Part of a small language model's weights: MLP 512 GeGLU.
Each number is 50 + 10 x the weight over its row's rms, rounded and kept within 0 to 99. Layers, rows and columns count from 0. The size before them is the row's rms in percent of the matrix's.

# o: layer 6 attention output (transposed), 256x256, rms 0.0651, rows 47-60, columns 0-255
# v: layer 6 attention value, 256x256, rms 0.0657, rows 48-60, columns 0-255
o47 109:63 51 42 52 39 41 45 73 45 45 44 32 51 49 39 57 30 43 53 53 74 67 35 45 53 68 78 49 54 48 51 50 48 41 56 57 36 42 46 48 52 50 59 46 52 62 43 52 37 61 44 33 60 51 45 39 50 51 45 50 60 60 46 65 29 52 58 46 81 40 63 60 47 54 67 40 55 64 43 37 77 38 41 42 55 46 45 56 45 59 47 40 43 54 46 51 51 55 25 46 52 52 43 42 47 66 55 48 45 54 47 47 32 48 38 36 52 56 47 55 60 68 49 49 42 48 58 59 60 60 54 50 43 49 48 64 57 59 42 42 57 50 54 32 53 42 55 61 67 52 41 61 28 42 54 41 48 39 51 57 74 51 34 36 53 63 57 51 40 38 45 48 55 71 64 49 53 35 45 27 49 45 46 30 33 48 32 48 44 35 53 70 41 65 40 49 46 55 59 59 40 55 53 52 47 62 51 51 48 57 43 54 43 56 47 46 55 56 56 45 64 34 47 63 63 46 33 58 56 50 53 47 40 40 54 69 45 65 44 48 51 51 50 55 55 62 63 56 65 50 63 63 23 39 62 49
v48 105:49 33 54 64 54 39 41 61 53 30 69 64 42 58 61 59 61 54 64 37 38 53 62 60 42 45 53 57 51 42 24 56 47 52 56 70 66 42 47 35 48 46 45 49 54 48 47 60 45 49 31 43 50 46 49 68 46 44 51 35 47 37 51 48 57 48 53 64 33 65 53 39 48 55 53 45 51 63 44 48 49 49 57 34 48 74 55 38 65 48 43 46 59 35 49 59 67 47 54 48 51 46 41 39 62 36 35 34 71 55 62 34 70 53 40 55 63 47 74 52 39 52 49 51 35 40 45 48 51 50 43 63 52 44 44 53 50 44 42 41 46 42 48 53 46 47 54 50 43 39 69 62 45 62 46 56 56 29 44 53 50 49 52 74 57 60 62 39 60 34 45 22 39 42 47 36 51 57 40 46 51 53 45 53 58 45 47 40 37 54 25 38 54 49 46 48 33 52 52 59 55 62 44 64 56 44 32 63 45 42 36 52 46 56 49 38 60 49 36 36 57 53 25 31 51 48 62 38 43 41 33 51 42 29 38 50 66 45 49 49 45 45 50 38 47 55 36 49 41 50 37 48 43 69 52 64
o48 102:54 43 55 53 55 59 47 42 43 47 50 62 57 43 57 60 49 61 50 50 53 44 48 57 50 46 35 54 50 61 66 58 47 57 44 34 59 67 53 50 38 58 57 41 56 22 46 47 47 42 53 59 60 53 38 60 58 43 44 35 44 56 52 57 65 49 47 47 41 75 43 29 57 51 57 49 46 37 32 35 19 44 71 56 41 48 57 60 59 46 61 52 60 53 59 68 59 49 70 57 44 64 42 49 57 40 46 49 72 64 50 49 63 44 45 64 61 38 51 39 32 38 49 41 46 58 59 46 54 29 40 49 55 61 52 50 54 48 60 73 50 48 46 84 46 62 37 50 26 29 62 37 37 65 49 57 45 49 49 46 45 59 48 51 48 53 54 59 59 55 49 44 45 49 39 52 55 47 62 72 56 59 51 46 67 51 50 50 49 48 40 32 52 34 76 46 43 53 33 44 51 51 45 58 51 38 35 59 54 47 49 49 47 49 45 58 55 46 52 45 52 62 57 34 48 39 49 14 35 43 39 60 47 38 40 32 48 44 63 44 50 52 55 41 40 46 43 45 34 40 42 42 49 70 50 57
v49 110:59 70 80 32 52 53 52 46 52 58 32 52 70 50 63 45 43 42 40 45 43 44 31 40 34 65 55 34 49 59 60 44 50 32 45 45 56 35 51 47 49 54 51 49 33 45 45 36 45 56 62 58 47 65 40 44 55 37 66 55 49 40 56 46 67 51 38 41 49 48 39 43 61 50 54 62 61 67 56 53 51 59 50 52 65 53 69 58 42 49 66 63 40 58 46 38 65 50 54 46 35 47 48 53 48 34 45 52 45 43 42 62 52 69 60 45 53 53 47 46 60 61 47 53 58 68 52 38 75 44 57 43 56 54 39 70 59 68 37 42 65 47 49 42 58 60 55 49 61 67 35 45 59 45 46 42 45 36 62 60 41 56 43 53 39 66 50 65 56 64 44 64 56 53 55 67 41 41 55 44 61 51 41 54 32 45 58 36 38 63 71 34 40 49 53 54 58 37 52 56 46 40 67 44 59 63 59 32 49 48 66 48 54 44 50 41 45 33 52 56 58 41 48 58 36 47 37 65 50 58 57 39 63 67 50 44 46 39 41 26 45 44 49 44 61 45 62 54 53 53 61 72 41 34 53 53
o49 102:48 60 60 58 42 39 52 48 56 58 40 58 50 60 46 49 43 36 57 43 52 39 42 37 44 50 63 33 50 54 34 36 44 40 58 62 50 34 50 50 81 53 59 49 46 68 41 58 54 59 59 31 54 46 45 40 31 32 49 60 46 34 52 32 61 60 50 40 59 47 48 51 53 57 45 59 41 63 53 51 50 56 58 45 56 70 46 48 52 41 53 49 46 60 47 40 61 48 45 47 55 50 53 43 42 53 57 49 26 41 50 51 49 65 40 45 40 45 44 55 62 49 51 67 44 45 31 38 65 58 45 47 45 43 35 60 61 51 30 52 67 43 71 40 49 42 54 50 40 70 57 55 69 44 40 43 33 50 51 54 47 48 50 61 67 46 71 58 51 59 60 62 52 50 56 57 39 71 49 44 50 72 50 37 41 31 55 61 44 62 55 43 46 60 42 58 43 60 30 56 45 55 49 45 72 55 68 35 56 52 37 52 52 56 54 37 45 34 77 57 51 51 55 42 57 35 51 47 56 50 51 43 63 61 55 46 73 46 19 42 45 53 48 34 63 63 36 54 61 56 65 66 45 49 53 41
v50 124:55 54 35 54 35 45 51 54 39 58 62 52 54 53 46 35 57 40 40 51 56 60 67 58 69 49 43 41 32 54 48 62 52 43 35 40 60 51 66 70 52 62 51 56 53 40 43 61 58 49 53 42 24 31 48 45 32 64 30 30 63 50 23 50 54 47 57 57 50 41 40 47 57 52 68 58 62 67 60 60 54 38 54 65 52 46 54 63 55 56 46 46 44 43 49 50 46 45 53 54 47 52 45 62 39 52 40 50 51 46 50 55 31 35 51 42 30 53 50 53 59 62 46 54 57 44 56 49 53 47 46 50 48 51 55 38 67 49 43 63 59 53 65 51 56 46 62 54 53 51 45 65 41 61 85 41 59 53 36 36 35 37 57 40 67 25 49 51 51 36 64 47 52 52 57 56 46 39 33 39 50 60 47 42 42 53 52 34 65 55 60 60 56 40 49 47 49 51 39 45 64 58 45 61 37 49 51 51 57 48 67 53 49 51 51 49 42 33 49 68 67 43 55 54 57 32 36 53 33 62 37 53 40 57 73 48 54 52 56 64 40 52 78 48 29 45 49 65 62 48 45 55 43 30 44 45
o50 120:35 45 50 52 56 54 41 66 57 60 53 48 57 45 40 37 51 35 46 62 55 44 40 41 56 48 53 45 63 51 53 76 45 60 49 48 55 62 38 30 50 42 54 61 66 68 43 57 63 48 66 56 25 43 53 57 39 49 45 47 41 50 36 70 55 57 48 47 56 44 41 49 39 43 49 64 67 50 60 49 49 48 48 50 68 50 54 55 54 49 50 45 52 26 56 60 48 62 63 32 57 52 73 50 55 66 46 60 56 59 37 56 45 57 59 41 55 46 32 44 46 59 74 64 70 57 62 48 53 50 40 63 58 51 59 29 43 36 43 62 70 38 50 44 44 39 62 46 51 40 69 39 72 54 49 53 43 61 29 52 59 50 48 68 64 48 74 44 53 52 62 60 19 48 41 37 56 31 42 59 51 59 49 52 59 48 54 51 53 49 52 54 53 51 52 52 55 56 63 47 62 49 61 38 40 49 49 52 50 52 60 38 46 41 37 37 40 60 62 60 56 58 41 59 62 48 49 49 69 48 60 47 50 51 68 42 48 39 46 55 42 66 74 51 30 46 60 62 66 54 35 56 61 37 52 50
v51 113:69 37 42 67 45 31 47 59 51 53 55 55 46 64 42 42 27 39 48 63 70 47 53 61 56 65 63 57 33 36 39 45 42 56 75 54 62 52 40 50 67 40 49 52 54 47 48 55 49 63 35 33 46 56 50 58 45 39 51 38 50 69 47 47 34 44 51 48 53 72 65 61 59 55 51 47 49 41 34 38 53 59 46 35 60 67 38 47 60 44 55 57 65 63 65 60 43 55 50 56 57 74 40 43 52 52 65 54 42 53 50 48 40 50 38 46 43 57 64 60 26 43 43 75 44 52 54 69 59 43 39 34 33 64 52 60 45 39 36 64 64 63 56 56 51 40 40 62 59 61 46 64 48 58 48 38 48 57 46 57 43 41 60 48 47 52 48 55 54 41 50 51 38 58 35 28 45 63 67 51 53 49 55 28 49 49 46 34 49 37 38 49 63 43 41 36 56 46 57 54 52 48 43 48 39 39 49 53 72 41 55 30 46 53 53 42 55 46 52 36 50 45 57 36 56 34 45 36 54 43 58 47 34 48 50 56 62 59 50 64 49 32 49 54 55 58 33 41 54 31 47 40 52 62 47 53
o51 107:54 37 49 56 58 56 43 56 44 52 55 47 50 39 51 52 38 45 51 57 59 57 31 45 44 57 41 48 57 48 56 48 46 57 51 42 63 58 47 38 54 46 25 66 40 46 57 52 32 44 49 51 53 45 27 45 46 59 39 40 45 58 51 58 39 52 49 58 54 47 70 43 49 59 66 53 59 49 24 44 51 49 50 34 55 37 37 50 51 59 56 61 44 33 34 58 53 46 49 59 37 57 43 38 39 54 58 41 65 43 42 37 29 51 48 48 61 50 59 46 35 65 43 42 61 66 60 65 60 52 42 48 44 62 57 72 57 70 66 43 42 64 45 53 71 53 39 55 55 49 62 36 38 62 45 47 57 51 70 52 43 56 53 36 34 58 45 46 62 49 43 53 50 79 33 52 45 33 62 66 39 39 53 43 28 47 38 56 50 47 46 59 65 59 44 47 54 55 66 34 53 54 56 57 24 42 45 51 39 53 74 44 38 48 55 49 53 52 26 38 53 43 41 56 39 39 31 45 44 45 61 60 29 65 40 50 49 60 60 45 52 45 68 44 49 39 61 43 47 57 42 39 57 64 48 66
v52 120:45 37 39 26 50 38 40 53 43 46 32 45 58 63 41 45 52 36 40 44 36 61 48 60 50 62 37 40 53 65 55 44 46 35 54 45 69 42 35 63 47 57 50 56 43 51 56 56 57 51 57 64 36 60 40 59 45 59 61 53 46 37 57 40 43 47 44 46 42 46 44 64 45 42 49 51 36 44 61 39 57 51 49 46 33 55 42 69 40 49 60 39 45 41 71 45 47 40 48 45 39 55 67 53 55 48 45 52 29 48 54 41 48 61 67 36 48 52 48 33 35 65 32 49 38 45 55 58 52 44 36 51 62 36 47 60 53 62 43 34 57 59 63 40 59 49 53 55 49 51 34 61 66 47 51 61 50 65 60 52 51 50 56 46 62 48 62 62 46 54 43 39 52 51 51 40 51 44 48 57 60 62 55 60 49 67 63 57 30 36 49 47 66 32 58 41 33 43 50 69 44 55 50 36 46 70 64 42 44 37 58 43 54 18 54 51 42 42 53 47 51 67 48 60 40 46 39 47 37 69 66 62 54 32 38 57 47 40 24 48 46 55 42 46 70 58 32 45 64 48 43 60 43 34 32 56
o52 111:59 60 46 42 60 38 37 55 43 49 51 46 42 64 36 43 48 19 51 57 57 54 49 49 42 65 44 49 38 69 73 48 48 39 51 54 53 55 43 38 59 61 58 51 28 63 50 50 48 56 36 37 65 53 32 51 46 45 42 55 42 56 42 35 41 33 49 49 48 46 58 74 64 53 76 61 33 46 65 51 63 46 47 47 36 53 41 44 32 32 57 53 52 39 54 54 53 41 11 51 55 67 55 41 53 75 68 46 30 46 55 53 53 52 52 41 45 49 52 37 75 58 56 62 41 51 43 42 54 50 29 72 40 59 44 54 63 46 51 49 48 42 60 45 66 50 53 52 49 65 58 60 44 41 58 50 39 58 60 46 72 54 42 65 51 52 51 36 49 48 57 65 50 51 49 41 44 51 43 51 38 57 61 53 59 43 51 49 52 45 50 54 55 47 44 40 36 33 43 62 47 52 60 46 47 47 64 39 54 54 28 45 58 35 54 33 55 44 47 59 52 55 51 45 58 55 35 53 43 66 40 64 40 36 58 61 58 62 45 55 38 55 45 49 60 55 53 48 43 42 44 69 40 51 30 44
v53 117:53 54 67 52 55 29 63 59 50 42 49 38 56 41 55 51 47 67 52 47 52 55 29 46 54 53 49 53 70 50 35 50 64 39 55 53 47 41 36 43 64 50 52 48 40 58 52 63 41 59 52 48 67 59 54 51 48 26 48 36 72 44 80 54 58 50 47 40 58 71 47 63 48 54 56 54 70 41 47 43 63 59 33 52 48 52 48 48 72 50 42 59 39 52 61 46 43 51 52 57 59 54 40 40 48 31 49 30 61 59 42 60 74 40 31 57 53 56 50 48 73 54 42 44 42 68 65 53 50 61 60 50 49 38 58 55 55 57 45 37 56 47 46 58 48 52 53 72 52 42 40 34 64 45 42 29 57 41 46 41 55 67 49 42 50 40 55 65 59 54 32 51 43 40 68 63 56 36 52 40 45 53 36 56 41 55 47 47 43 36 60 36 36 59 52 50 57 62 58 50 60 33 53 55 54 48 24 49 48 40 41 49 50 50 72 44 46 40 52 44 60 47 39 57 53 56 65 40 61 55 51 46 51 52 42 23 31 47 51 49 61 57 49 52 53 63 49 62 28 49 57 29 57 63 60 52
o53 120:46 61 56 45 49 22 71 65 52 35 44 24 66 31 59 57 36 62 67 45 66 41 46 42 68 47 60 45 42 36 51 39 45 55 47 63 46 43 43 53 58 56 64 42 49 55 43 53 48 54 64 43 53 43 61 48 50 27 35 48 62 48 53 59 41 56 54 45 50 61 54 46 55 45 59 43 52 35 40 48 39 55 51 61 52 45 49 34 65 39 32 43 52 68 45 46 50 51 56 59 57 49 42 50 52 35 63 47 67 58 44 43 64 40 37 51 61 46 50 58 67 36 52 47 60 54 48 45 38 58 55 40 31 43 54 59 74 66 45 45 45 56 64 53 42 40 35 66 47 52 47 60 51 35 48 51 47 32 61 41 39 56 42 50 50 40 61 70 47 46 45 49 39 57 52 57 53 64 56 48 63 46 48 39 61 53 37 60 48 36 68 41 42 61 49 56 50 61 33 54 61 52 38 64 54 53 30 42 47 48 46 47 52 52 54 43 47 33 63 43 70 53 51 44 59 38 61 52 37 48 48 42 62 54 29 28 53 49 31 53 44 43 38 50 41 75 41 48 46 39 79 44 42 59 51 52
v54 121:31 54 49 39 57 65 48 52 70 41 47 76 24 49 43 63 62 35 63 51 32 53 62 53 54 37 39 58 61 65 44 31 59 54 45 52 40 49 56 46 42 46 52 56 34 41 51 48 47 40 48 45 70 45 62 59 48 47 29 61 46 50 54 44 57 56 37 40 61 59 47 56 49 42 52 49 59 41 50 49 54 45 50 37 29 60 46 41 43 40 64 40 56 27 47 43 43 49 48 52 51 39 38 64 45 49 29 55 55 40 38 38 48 46 49 51 34 34 41 50 59 47 38 46 53 41 47 34 31 59 58 64 48 32 63 58 51 38 66 50 46 51 52 46 47 45 53 44 53 38 52 50 66 46 55 62 50 50 58 32 51 54 61 50 56 35 54 37 44 41 46 52 54 44 46 44 56 72 42 51 41 49 42 56 69 20 52 51 46 27 48 38 40 61 49 58 41 41 39 46 48 53 29 56 43 48 37 65 52 54 54 55 40 32 38 53 53 45 31 48 49 47 28 49 31 71 67 44 45 42 43 33 46 44 47 56 40 54 45 43 73 63 50 57 72 45 53 56 49 36 37 42 48 50 51 49
o54 116:48 50 35 29 53 43 53 54 60 41 58 56 59 51 46 67 62 60 63 49 29 44 80 49 57 54 39 46 49 69 62 57 54 42 56 40 46 54 39 72 51 45 69 55 38 29 52 35 54 57 47 52 63 64 65 49 50 35 45 55 53 65 62 41 42 44 48 36 60 69 47 67 52 60 58 47 52 50 63 46 49 48 42 53 43 46 63 52 43 49 48 66 56 47 60 34 35 49 43 44 32 51 35 63 54 58 48 61 56 57 51 40 51 36 50 55 63 41 45 50 53 38 42 57 58 48 62 60 33 54 51 44 54 34 57 51 41 55 48 41 49 45 51 68 46 69 51 44 65 44 52 47 51 42 52 64 56 33 58 54 45 58 63 47 56 51 44 58 59 37 29 59 45 55 58 27 54 41 61 41 90 46 44 65 69 60 39 60 43 48 46 38 40 51 60 48 54 50 38 73 52 40 48 61 47 46 33 40 56 46 55 52 44 43 31 59 46 42 52 48 42 53 41 28 31 58 51 50 57 41 44 34 51 39 48 63 36 53 57 52 42 60 48 56 56 41 52 47 35 41 30 56 67 51 49 62
v55 107:44 60 38 47 55 49 66 41 49 53 51 63 52 47 62 34 45 45 51 26 51 57 47 44 72 44 39 50 63 31 32 52 61 47 63 59 35 54 61 48 66 52 49 49 58 63 43 44 54 49 55 38 53 31 28 52 37 58 39 60 73 68 45 56 34 63 69 57 60 36 36 39 36 66 47 53 59 65 41 55 57 46 49 52 59 42 51 46 80 55 27 34 57 60 36 62 61 58 46 46 53 62 53 56 49 61 54 26 52 65 49 59 49 48 52 36 53 59 37 43 54 50 50 62 62 43 51 54 59 34 42 58 57 58 57 44 58 38 43 58 32 32 60 54 57 56 38 62 57 46 62 59 50 46 52 43 24 46 58 47 65 38 53 60 51 22 62 27 46 51 76 53 50 56 45 45 51 50 66 32 69 56 59 29 43 54 47 53 52 53 58 57 47 43 37 51 55 47 35 42 64 61 57 59 52 43 59 49 49 42 56 59 52 57 51 55 47 49 40 51 50 41 68 45 51 51 45 67 55 52 41 35 49 50 58 59 55 48 59 64 55 47 52 42 52 52 59 51 45 60 61 55 53 58 55 49
o55 109:51 53 49 40 40 57 49 36 54 52 39 40 52 38 55 23 49 47 49 36 43 58 26 42 58 39 41 57 69 51 36 58 58 60 45 28 32 51 41 49 36 60 40 46 70 65 45 49 40 38 54 70 54 49 63 64 53 57 58 53 45 65 61 68 47 56 46 72 50 26 46 48 41 39 50 43 55 35 43 57 64 42 37 43 50 40 55 51 61 54 44 43 50 60 36 42 55 61 52 52 42 33 43 62 48 55 44 42 47 62 43 54 43 57 67 49 57 51 43 40 41 47 50 50 57 55 71 64 39 19 56 67 65 42 44 50 51 49 52 49 69 46 50 57 40 46 49 63 32 38 56 47 42 57 47 37 55 45 39 50 47 50 47 55 45 56 61 42 58 41 52 31 44 60 46 48 47 35 50 42 39 38 43 38 54 53 59 48 56 58 65 48 38 41 62 49 53 48 67 26 64 58 55 39 51 47 55 56 63 31 39 54 57 59 57 46 50 49 65 66 62 49 50 58 36 51 46 56 45 52 42 31 38 51 43 49 42 42 46 30 66 59 63 56 30 29 77 53 50 43 58 44 50 58 57 45
v56 118:54 44 45 42 51 45 39 37 60 69 44 47 72 51 56 57 48 53 50 56 44 67 60 49 34 40 49 45 43 67 70 54 58 58 65 54 60 51 44 64 55 64 51 55 53 49 63 57 58 58 59 61 35 60 49 62 53 60 51 50 39 39 41 43 40 41 36 37 61 50 49 66 49 30 39 79 53 62 45 57 47 59 55 47 40 62 71 48 50 47 59 48 51 72 65 44 30 45 44 41 32 58 58 43 57 56 38 64 31 46 57 42 42 47 53 48 52 69 58 33 27 56 39 59 42 45 54 59 70 47 42 45 40 80 45 63 45 48 65 55 47 64 74 59 40 52 60 46 65 62 46 82 48 56 52 47 39 55 53 62 47 56 57 34 36 52 62 57 57 45 52 54 52 56 57 44 47 55 51 36 57 31 61 48 41 67 51 40 42 42 36 61 59 54 60 40 52 39 46 45 38 52 41 50 43 43 57 45 38 47 61 35 51 44 37 42 54 53 47 46 48 57 56 46 53 41 49 40 42 64 58 51 45 48 25 58 60 50 54 52 53 42 43 54 67 32 54 34 64 52 58 43 48 54 43 64
o56 111:52 55 55 51 63 46 45 46 52 50 49 54 46 49 40 43 52 36 60 47 29 57 53 47 24 56 46 49 61 51 67 50 52 42 65 58 56 53 60 51 59 42 29 70 38 67 59 54 45 49 48 39 59 41 43 47 50 58 41 54 37 56 39 37 41 36 39 52 66 38 44 62 58 62 57 80 50 46 48 63 59 57 51 46 33 60 54 50 48 51 70 53 37 43 34 48 48 39 24 38 55 62 58 36 62 58 45 59 40 24 47 45 48 48 52 40 50 65 64 40 51 69 50 52 60 44 39 57 66 58 38 69 55 64 48 61 50 55 52 59 33 54 58 56 46 59 52 44 66 69 59 60 43 43 54 31 52 60 56 43 49 56 42 34 49 49 43 34 68 52 70 58 52 54 43 58 49 64 26 55 33 35 61 45 49 54 39 45 53 46 46 59 62 69 52 39 58 42 59 59 40 48 47 48 43 46 71 43 53 48 45 55 62 58 48 51 57 53 47 41 36 45 44 35 63 45 49 48 56 71 45 61 34 59 43 50 72 51 44 54 67 47 46 54 47 23 49 35 45 58 50 52 47 45 36 40
v57 114:62 63 36 33 59 54 44 56 37 55 50 35 44 34 58 33 52 61 45 53 43 39 58 67 35 33 29 38 54 57 67 59 51 49 49 41 43 44 45 53 50 61 52 48 74 47 53 54 54 43 57 39 46 52 47 52 36 57 55 30 48 40 49 49 38 55 31 54 43 47 52 65 53 56 57 60 27 50 50 65 49 47 49 60 60 58 62 42 60 45 57 49 39 61 43 49 47 47 46 39 63 30 54 53 77 50 41 46 55 37 60 49 36 71 48 40 52 66 66 34 62 48 64 37 50 44 64 57 40 43 44 54 65 59 58 61 59 57 56 51 62 72 46 51 57 55 41 53 33 46 46 55 64 45 46 38 54 52 61 57 49 51 42 43 37 52 48 49 48 63 70 56 32 30 51 55 51 52 41 57 57 47 53 62 46 60 37 39 35 27 57 50 59 60 58 38 41 43 58 38 42 61 31 45 44 47 42 35 57 28 65 40 54 45 41 43 46 41 44 50 61 64 58 42 34 46 63 52 50 70 64 70 63 37 32 39 57 50 48 51 50 51 62 45 36 52 40 56 53 66 55 41 43 37 37 56
o57 108:63 52 29 57 55 57 45 53 35 48 50 60 51 35 58 43 50 44 32 64 50 47 68 54 37 48 37 55 57 59 43 54 52 65 57 60 47 50 52 58 51 60 82 43 51 69 61 52 44 47 48 62 54 51 46 55 54 56 53 54 36 40 26 51 32 61 35 56 50 41 45 75 58 52 52 49 48 40 43 52 50 53 52 44 49 55 45 60 50 49 55 51 37 44 62 69 70 33 04 45 61 65 58 29 73 48 48 48 35 55 55 56 52 45 50 33 46 42 49 54 45 54 57 55 34 36 52 43 59 39 40 58 56 67 59 55 58 60 47 52 51 52 57 37 40 57 55 49 53 40 65 61 52 46 61 57 61 53 55 54 68 53 50 54 56 48 59 37 46 58 67 46 48 45 60 66 59 59 36 42 37 49 64 59 61 53 45 34 50 31 60 52 37 49 47 53 44 45 37 61 26 66 59 54 43 47 22 35 45 44 38 55 51 63 45 54 59 46 59 41 54 48 48 45 49 42 53 44 47 42 57 57 42 50 46 32 68 64 38 48 66 58 54 55 46 49 54 57 47 47 52 63 28 40 50 39
v58 103:51 60 56 45 38 61 67 34 53 69 37 51 53 41 39 45 57 43 37 56 49 64 52 51 44 55 40 45 39 69 66 50 58 49 42 31 54 54 62 48 49 53 52 64 56 33 47 48 56 44 52 58 50 50 52 56 42 27 48 44 72 38 70 47 50 49 36 42 57 47 56 54 48 43 49 68 64 63 59 43 45 58 46 61 58 67 69 57 45 46 42 59 51 43 61 39 43 59 49 53 43 48 41 75 33 49 48 66 38 48 47 42 42 52 81 51 42 42 49 52 48 58 66 50 54 68 59 46 54 39 63 38 46 56 45 65 54 52 70 39 50 41 68 36 50 54 65 46 51 57 55 48 48 58 57 50 50 48 37 45 50 34 45 40 42 56 37 70 60 58 62 64 60 50 54 61 43 42 48 39 61 36 46 52 41 55 59 50 50 66 57 42 55 68 73 42 46 28 35 49 34 36 51 36 59 54 62 50 44 69 57 46 57 53 59 46 65 54 53 64 62 55 50 72 30 55 40 61 48 46 40 54 63 52 39 58 36 57 47 33 47 44 57 42 54 17 51 49 41 54 38 61 50 50 44 42
o58 097:39 45 54 50 46 47 55 70 71 55 42 45 45 56 44 53 50 50 36 44 44 35 54 40 40 56 57 38 53 54 41 48 46 36 55 64 52 38 44 42 76 36 48 57 63 47 36 64 61 65 51 24 56 47 58 47 39 41 44 68 57 60 62 34 47 53 60 44 55 46 44 62 46 55 54 71 57 70 40 68 60 48 46 55 51 52 48 46 47 52 49 50 38 38 53 30 46 53 51 51 53 57 53 31 55 67 55 60 27 57 55 38 40 62 42 46 49 54 48 53 65 55 62 54 43 41 40 48 49 71 32 38 57 40 42 47 52 46 54 56 56 40 71 42 46 56 65 40 62 50 57 57 59 37 58 50 42 58 30 52 63 34 42 58 56 52 56 57 55 48 68 71 63 53 61 56 55 55 47 38 58 45 42 48 49 39 44 53 38 70 48 68 55 71 54 55 49 39 37 76 44 42 42 46 74 53 70 44 51 71 39 43 48 57 58 47 50 53 76 44 45 61 51 50 63 56 40 53 73 50 45 42 59 64 54 56 58 55 34 64 46 54 41 42 48 53 40 57 53 57 64 64 43 52 57 40
v59 106:60 54 47 45 45 55 54 49 54 59 54 32 69 56 65 45 39 53 34 33 48 53 28 36 38 59 54 48 45 35 58 49 56 34 46 69 55 44 49 27 65 48 50 40 47 67 61 58 46 43 40 61 45 55 56 43 64 49 52 41 47 52 63 56 64 55 57 58 34 33 50 72 46 60 53 47 32 49 43 48 50 30 32 77 24 30 50 58 51 61 26 42 38 50 50 43 37 43 50 43 53 45 57 47 35 61 68 56 34 56 53 44 50 47 57 62 36 73 45 52 47 50 45 47 60 44 46 48 51 44 60 33 43 41 35 40 50 47 52 33 60 50 64 43 51 45 67 39 66 64 68 40 50 49 45 68 67 58 62 42 48 67 47 50 55 40 51 57 45 63 43 52 53 50 64 46 47 40 49 61 58 51 30 44 42 56 49 58 55 57 45 48 46 41 57 32 57 53 56 29 65 54 40 41 59 53 59 44 54 42 59 62 41 60 58 49 63 57 57 38 47 54 47 54 48 56 37 47 55 46 45 52 65 65 30 51 66 60 66 43 46 66 53 47 30 54 43 49 44 53 54 53 53 62 60 39
o59 104:44 72 70 56 61 59 42 47 61 46 66 56 59 68 47 46 54 61 46 44 61 46 31 49 67 32 60 60 49 40 30 51 44 40 55 59 55 54 67 31 38 48 38 39 70 65 59 57 38 35 53 42 39 46 61 43 59 58 42 55 78 43 41 52 42 47 55 54 41 50 46 54 56 56 50 30 31 51 42 42 64 48 31 50 38 63 38 46 55 49 64 45 44 48 27 60 47 58 54 46 60 52 73 53 38 52 64 38 41 52 52 58 48 46 44 62 33 71 50 62 73 54 49 51 32 45 48 53 64 53 53 60 52 57 45 40 36 39 66 44 42 44 68 41 58 39 45 40 67 50 42 52 44 41 29 43 62 72 40 43 47 41 41 43 63 42 48 45 50 46 55 42 48 45 51 60 52 61 53 48 47 39 54 49 33 49 51 39 53 50 52 50 46 54 51 46 62 42 57 47 48 63 38 29 51 51 49 45 34 54 39 54 53 64 52 28 58 47 49 40 42 58 51 60 65 47 60 53 63 62 53 48 64 50 41 68 37 53 52 46 40 44 40 43 57 50 75 34 34 45 34 59 49 54 49 60
v60 089:42 61 29 41 34 66 56 45 57 73 34 47 48 59 37 43 53 51 44 49 53 33 54 43 41 36 50 43 66 59 49 73 32 62 50 61 55 51 70 58 33 62 46 44 44 48 55 31 37 43 41 49 32 40 54 69 60 45 40 45 51 47 47 49 61 57 54 63 62 55 45 49 48 48 46 48 55 47 40 48 40 55 52 50 69 42 47 43 70 40 34 41 49 35 40 38 39 45 49 49 39 49 57 39 61 59 60 57 32 39 53 35 66 55 64 53 43 40 57 43 42 50 62 60 41 38 57 42 54 60 59 51 47 46 51 44 59 55 62 53 45 42 58 50 36 52 49 40 40 58 62 41 56 46 46 49 73 54 37 39 60 55 74 67 53 62 52 57 39 61 60 38 66 67 70 43 56 38 53 54 53 70 70 55 60 51 41 52 61 55 45 76 60 64 59 67 38 68 42 60 42 57 52 45 47 46 54 65 35 62 69 48 57 39 46 51 54 45 49 65 45 64 34 38 42 59 47 54 58 45 58 63 51 46 38 53 67 60 58 50 43 55 62 53 44 46 56 64 39 52 39 53 34 44 50 60
o60 087:54 49 61 46 36 49 62 41 59 58 37 67 42 50 55 27 56 53 33 53 47 56 62 49 73 45 51 67 55 50 44 47 32 51 67 50 40 42 49 47 50 54 21 44 49 44 38 57 42 40 46 51 49 54 55 52 68 64 49 44 53 44 41 45 32 44 56 47 50 49 49 54 46 48 26 42 51 60 37 57 42 68 44 59 55 39 50 73 50 39 48 38 63 43 53 57 40 53 47 43 60 66 49 72 44 51 70 60 27 33 55 64 58 58 55 47 54 51 37 37 52 51 50 56 47 50 62 59 55 46 36 57 45 61 56 37 33 42 61 62 42 53 54 73 36 58 33 47 58 45 44 46 49 38 55 54 53 50 29 31 55 47 69 29 45 54 16 43 49 42 65 50 57 34 39 44 54 51 48 52 48 57 61 55 44 42 63 46 72 40 59 47 60 69 55 60 48 33 43 49 43 33 37 39 46 49 56 47 43 43 42 63 55 54 44 57 53 62 34 56 18 51 56 49 61 52 55 52 63 50 47 54 48 42 66 58 44 59 59 53 71 48 41 60 45 39 55 52 44 51 54 53 49 51 43 45